Weights of a small GPT-style language model, trained from scratch on English Wikipedia.
Size: 16 layers, vocabulary 8192.
Architecture: RMSNorm before each block, rotary positions, tied embeddings, capped logits.
Each number is 128 + 32 x the weight over the matrix's rms, rounded and kept within 0 to 255. Layers, rows and columns count from 0.

# layer 10 attention output (transposed), 160x160, rms 0.0899, rows 18-20,50-52,82-84,114-116,145-148, columns 0-159
[[154  77 131 136  84  77 109 104 209  75  93  92  98 160 104 158 154 156  94  80 108 152 133  77 112  94  64 167  75 105  95 147 169 153 119 136 142 155 148 142 142 182 146  66 131 125 184 143  95 153 124 138  54 148 108 140 165 117 132  52  90  84 120 178 132 145 127 104 116 168 102 115 101  75 146 135 117  97 131 129  92 136 164 159 162 170  97 131  47  97 129  75 120 117 144 140 127 127 180 107  97 121 115 150 186 121 136  99 149 158 165 130 114 106 137 115 164 112 129  55 140 144 104 114 144 191  86 143 118 169 104 117 130  93 106 118 109 145 178 112  87 171 173 174 109 103 160 126 160 139 159 140 152 108 164 123  67 161 127 153]
 [107  68  92 110 129 144 116 150 169 120 188  86  99 163 109 103  62 101 106 109 100  96 132 122 136 117 113 143 134 169  96  96 127  95 156  71  90 122  89  40 149 125  89 124  88 137 115  98 114 144 149 158 156 151 135 112 132 142 140 119  78  65 115 137 106 125  86 136 115  78  82 134 122 221  92  89  87 144 111 169 132 111  79  75 161  86 108 137 111  81 201 148 138 128 113 163 138 119 143 117  51 154 160 171 112 117 119 175 142 137 140 123 182 172 128  46 154 138 126  97  88 100 103 161 109 117 142 104 114 103 149 140  63 136 217 189 112 109 152 108 200 107  92 143 147 146  95 112 171 135 120  52 138 174 159 137 155 125 110 176]
 [163 113 186  98 121 171  98 155 179  75 106 143  88 167  98 120 108  52 111 124 136 193 132  98 196 127  98 162 131 161  93 151 108 160 160 126 115 115 136 176 105 147  85 136 105 156 166  82 116 133 113 123 132  98 143 140 121  94  86 151 109  92 147 171  94 162  84 116 125 161 133 131  90 173 114 151 124  41 104 148 201 133 150 110 125 132 122 124 140 105 172  62 146 105 114 108  89 194 135 158 116 187 120 116 128 157  91 135  87 150 128 146 106 133 154 113 126 129 145 151 101 142  89 107  82 155  91 112 121  74 125 107 103 131 110 196 165  84 130 131 128 122  93 175 155 103 162  90 115 107 138 134 181 183 128 146 126 168 163 179]
 [125 110 101 127 109 183  69 136 108 155 185 184 134  73 111 152 137 130 118 161 133 184 130 128 148 200 181 126 149 155 100 101 126 113 140 129 172 143 145 127 129 188 141 158 133 106  59 153 167 131 195  93 147 153 149  83 131 158 167 132 129 149 155 151 118 112 129 121 106 136 134 168  87 152  72 128  61 111 113 135 163 103 114 159 142 113 125 126 140 118 184 171 112 168 110 122 134 146 161 117 148 175 135 102 128 137 135  74  92 122 154 142 128 123 201 188 122 122 117 101  93 117 154 140  93 163 122 112  99 137 150 133  97 149 131 167 124  87 133 168 177 118  98 128 150  75  66  90  88  85 121 158  82 108 169  98 179  77 102 113]
 [ 82 165 110 102  99 139 179 109 149 169  96 111 150  81 105 119 172 159 112 122 144 149 161 175 130 144 124 158 127  80 118 122 110 157 161 137 193 137 146 124 134 183 107 100 148 122 184 198  86 191 127 104  84 146 152 134 111 115 141  91 123 141 167 180 107 124  77  90 157 138 127 191 103 102 147 126 136 153 117 157 148 125 120 135 107  91 128 153 136  77  90 113 168 157 152 160 103 140 132 171 162 148 113 147 100 111  92 101  75 173 103 103  91  83 137 193 118 155 128 128 123 120 118  67 134 168  88 176 118 127 161 185 170  96 159 135 137 128 158 131 141 132  80 148 152  85 120 187 106 111 147 165 202  82  91 109 154 144 140 113]
 [ 86 117 160 117 117  94 150 127 169 124 135  94 120 117 142 171 167 154 134 131 104 159 125 104 166 129 128  56 133 110  84 141 147 136 149 131  73 108 136  75 168  88  78  63  80 113 182 177 118 198 147 121 156 130 117 144 130 104 149 153  83 163 193 183 190 121 118 107 121 127 116 164 171  83 102  89  93 140  76 141 116 117 119 162 147 105 133 155 142  76 111  34 127 162 130 133 132 131  79 133 130  91 125 146 122 138  98 121 133 152 109 123  60  90 118 131 120 132 130  95 135 131 115  99 155 118 117 180  88 142 107 159  84 127  93 116 153 225 169  91 159 165 138  94 150 143  58 192 133 148 114 142 201  73 122 120 144 106  80  98]
 [ 82 120 110 149 181 153  61 128 158 207 164 141  91 102 137 118 111 115 126 122  82 134 113 114 109 158 131 163 128 156 136 105  98 128  90 136 162 126 100 134 199 164 177 161 137 127 164 120 122 154  74 178 103 100 129 152 149  97 205  99 172  79 136 134 123 134 193 119 146 206 139 114 136 101 101 134 104 120 154 102 149 179 146 112 144  99 131 111 114 167 146  92 143 165 140 121 194 140 111 136 141 133 153 127 104 105 190 123 168 146 174 131 165 148 186 107 149 110 157 101 110 184 127 138 129  90 147 179 161 137 168 145 112 104 135 122 135 105 135 141 189 155 138 139  97 167 118  70 164 114 128 109 121 152  89  74  89 122 132 155]
 [122 127 100 100  90 130 179 145 144 118 185 136  99 146 163 131 134 147 147 176 110 204  84 175 114 179 118 178 122  93 127 138 100 135 129 147 119 122 151 159 107 121 160 136 107 143 138 158 148 141 113 134 140 129 136 129 207 169 110 129 149  92  96 127 112 124 140 129 153 114 134  87 115 119 158  98  62 143 106 115 108 158 161 143 154  70 134 156  91  95 168 112 147 145 114 134  98 160 100 121 135  82 131 142 138 181 149 106 152 151 102 148 105 108 152 110  99 126 170 145 134 117 147 147 130 131 127  74  99  77 170 147 126 178 118  91 160  44 101 146 130 157 161 146 151 116 126 138  95 155 158  84 161 172 169 139 131 146  88 125]
 [ 78 105 145 111 191 250 144 136  76 133 109 117 155 100 170 128 135 122 123  71 105 134  90 152 116 144 108  82 149 125 160 129  73 122 164 162 115  89 139  88 146 151  78 125 103 128  69 149 203 123  94 145 143  94 159 122 176 141  89 122 180  94 137 143 109 117 129 103 119 147  95 122 146 191 161 124  88 138 183  89 119 143 121  56 108  78 167 139 132  80  93 126 104 133  88 116  93 153 125  91  55 180 135 154  95 139 107 140 111 145 176 177 155 166 165 101 138 115 112 138 117 149 149 175 115 125 147 131 150 109  95 124 124 110 126 142 160  82 127 139 148 117 134 147 192 156  81 123 138 183 162 120 159 213 182 147 153 102  63 107]
 [123 131 141 163 122  94 117 138 142  88 165 105 143 134  89 124 148 117  82 110  73 174 144 134 140 163 137 158 196 101  96 133 171 153 127 116 206 129 152 181 156 128 149  78 100 177 175 136 115 140  97 125  90  97 116  65  63 158 121 129 149 114 153 138 109 117  79 107 103 121 119 136 121  88 119 200 140  88  96 114 173 140 165 149 186  76  97 150 119 105 157 119 164 130 126 180 126  89 134  92 105 143  82 147 137 130 123 106 111 131 141 173  90 172 173 125 113 144 107 101 112 130 157 119 150 158  78  68  86 178 140 134 132  75  88 187 145 158 152  96 118 138  49 127 115 110  91 112 139 101  94 162 119  72 140 171 129 166 109  88]
 [105 145 156 154 108 132  74 130 164 114 127  98 112 116 114 115 184 151 178 125 154 181 155 173 142 147 130 181 154  84 128  88 105 115 132 112 129 132 129 191 166 130 116  70 110 141  66 170 144 112 101 173 116  88 141 177 140 149 164 121 150  58 182 132 121  94  91 101 182 132 121 115 126 117 126 118 110 140 153 176 146 160 159 122 120 122 105 127 108  91 118  88 172 136 187 152  49  88  96 146 142 170  52 145 117  97 151 133 130 155  16  95  90 118 147 143 142 121 119 148 169 147  61  84 144 167  87 127  95 101 132 158 160  93 144 109 109 149 126 133  91  28  72  94 156  67 110 114 148 122  99 119 131  90 158 145 162 140  94 106]
 [144  84 192 118 111 111 103 139 152  82  80 143 155 138  64 107 158  79 119  95 121 155 162 148 102 158 120  86 160  74 123 153 149 214 110 117  89 102 134  87 161 101  92  91  91 103 130 154 153 104 132 139 143  48 100 106 131  82 180 181 101 128 177 158 138 125 148 106 111 166 143  72 148 145 181 186 117  39  98  97  99 136 156 146  90 112  92 137 138  86 184  99  90 143 120 127  97 177  95 199 126 145 121  96 161 143 121 151 149 153 110 148 144 148 135 144 167 126 103  69  67 146 116 117  86 132  68 172 126 148 101 127  62 109  94 100 120 201 153 103 109 132  87 128 129 114 102 138 175 140 115 172 196 101 109 133  79 131 107 109]
 [139  52 124 136 156 149  65 159 120 110  81  69 133 165 161 129 116 120 125  52 113  67 115 168 126 104  44 188 109 105 123 180 164 201  91 147  39 170 146  69 111 228 113 142 140 100  91 149 103  70 114 100 122 147 164  88 127 163  24 151 131  40 130 121 145 123 123 167  73 130 163 100 133 148 114  92 174 117 116 189 138 124 138 100 189 128 171 228  96 141 154 191 110 110 142 167  62 142 128 119  81  90 103  80 128 190 150 222 167 116 151 152  81 151 108 169 159 107 190  74  84 120 138 188 161 161  81 112 134 119 113 101 139 122 114 149 137  54 154  72  95 115  92  72  98  97 150 136 139 161 165 152 114 162 137 157 156 147 132 113]
 [117 163 172  78 118 102 144  89 113 183 148 163  82  78 113 209 186 112 167 127 119 154 124  96  91 196 196 102 102 149 116 101 158 134  93 192 134 133 121 149  95 101 128 230 116 141 178 169 138 156 179 105 126 100 150 157 162 140 220  74 116 175 168 180 155 164 119 111 178 170 148  99  82 129  76 177  94 111 169 131 179  96 118  95 133 133 109  89 116 112 141 107  94 128 140 132 148 125 169 157 114 121 138 138 115  46  96  27 172 106  81 149 131 129 142  96 112 133 154 132 134 166 126  93 123 185 143 125 103 139 183 124  95 116  85 118 192 122  94 149  89  81 152 152 154 118 142 150 125 106  69 173 156 137 152 118 172 147 121  83]
 [127 109 116 168 101 122 170 143 134 162 195 154 144 180  98 129 158 102  78 125 130 158 132  45  99  74 154 148 109 141  52 145  85 145 148 166 165 139  81  40 103 136 125 101 139 127 165 125 109 151 133  99  59 105  65 126 150 166 166 151 153 152 160 154 109 135 145  90 134 154 127 163 127 122 108 133 157  93  96 105 105  84 114 133 154  67  93 134 134 139 128 188 127 118  64 159 161 150 131 144 190 135 161 111  92 149 156 149  70 127 168  97 146  92 173 122 148 161 106 154 173 153 116  86 123  89  97 101 155 127 158 135 136  87 126  84 112  55 152 121 169 167 132  97 174 158 126 128 122  81  95 192 202 104 108  83 158 135 184 122]
 [179 188 112 115 116 152 144 149 124 111 103 144 122 126 151 150 152 125 110 122  93 167 111 117 169 149 100 135 115 109  83 175 150 170 133 145 122 156 175 137 161 120  95  98 146 153 124 116 106 192 156 143  98 130 110 131  68  54  47 134  68 124 150 153 169 120  95 128  92  92 116 130 145  67 144 120  48 166  78 129 174 128 118 196 175 119 146 114 175 206 100  23 139 121 201  73 121 107 117 128 129 147 108 160 102 142 118 162  76 140  59 137 139  57 107 115  91 125 151 204 161 134  79  60 182 116 139 141  88 129 110 132 155 117 119 104 119 197 166  87 157 118 150 126 134 113  64 185 117 135 116 124 193  88 102 101 145 111  69  90]]
# layer 10 attention value, 32x160, rms 0.0911, rows 18-21, columns 0-159
[[ 90 105  93 120 111 110 143 161 182 154 122 117 118 129 146 125 157  59 107 156 122 134 195 133 141 153 157 157 144 122 126 109 152 108  85 106 149  96 116 136 203 121  90 181 165  66 176 127 159 138 111 113 174 121 102  72 103 105  83 124 170 114 112 132 155 133 100 152 153 134 109 141 107  61 129 134 160  58 132 153 148 178 167 147 138 158  91 130 130 151 151  86 182 159 139 115 106 144  68 117 117  80 173 100 123  99 124 108 145 162 126 132 107 170 115 159 130 133  85 108 193 142 131 102 121 161  97  90 107 162 114 135 101 115  94 185  69 151 138 134 131 182 124 121 156 174 105 115 123  62 136 111 137 110  75 153  97 166  94  15]
 [106 131 138 113 105 115 136 102 185 116 133 122 127 126 173 123 139 160 153 159 124 189 132 150 135 141 181 178 130 154 147 137 108 130 122  93 141 156 119 128 175 132 114 166  98 146 107 144  91 147 141  53 137 127 125 153  85 149 150 136 121  90 154 124  61 111  82 137 170  87 148 123 137  96 126 142 125 135 195 167 109 126 100 148 114  53  92 192 121  73 158 117 177 182 137 144 144  77  83 153  95  80 134 153 160  73  98 149  73 188 133  38  71 113 107 134 127 115 149 142 130 103  98  83 182 161 116  95  81 118 144  84 151 123 135  93 127 145 128  78 155  85 116 104 159  80 144  82  92 147 169  96 143 145 158 142 121 155  94 170]
 [155 114 120 137 160 112 152 147 148 113 157 109 125 155  88 120 129 127 129 158 150 157 136 163 169 145 146  97 109 123  78 147 100 192 138 128  56  55 136 129 120 106 116 114  47 131 200 124  83 166  72 105 154  66 124  75 104 150 100 182 131 193 197 198 107 127 131 123 117  88 157 147 151 134 115 151  63 117  34  96 135 113  95 124 163 166 129 120 121  65 148  71 105 159 130 133 113 178  87 182 151 132  89 113  65 195  89 112  84 148 117 141  94 129 144 146 138 114  76 143 145 100  79 111 161 136  88 106 117 148 118 174 136 143  92  78 147 152 171 101 102 139 149  78 116 144  71 110 157 124 107 156 147 116 117 157  94 134 103 111]
 [123 132 172 108 133 140 120 154 104  95 184 171 132 126 121 130 125 162 128 115 146 141 134 153 114 119 100 115 155 102 136 146  48 102  81 177 144 101 100 121 200 106  98 112 144 115  96 108 177  62 103 126 147 113 133 164 123  90 112 127  82  90  91 106 133 167 178  62 175 107 120 137 118 129  98 166 131 176 100 100 140 133 189 129 143 219 120  78 130 126 146 131 123  95 116  63 142 112 143  80 180 105 124 122 144 104  95 139 139 152 158  80 121 133 120 106  70  99 145 145 143 158 131 118 210  85 180 143  85 121  96 167 155  74 138 149 157 163  87 174 176 177  90  84 115 125 154  72 112 149 167 149 138 132 128 134 168 108 114  68]]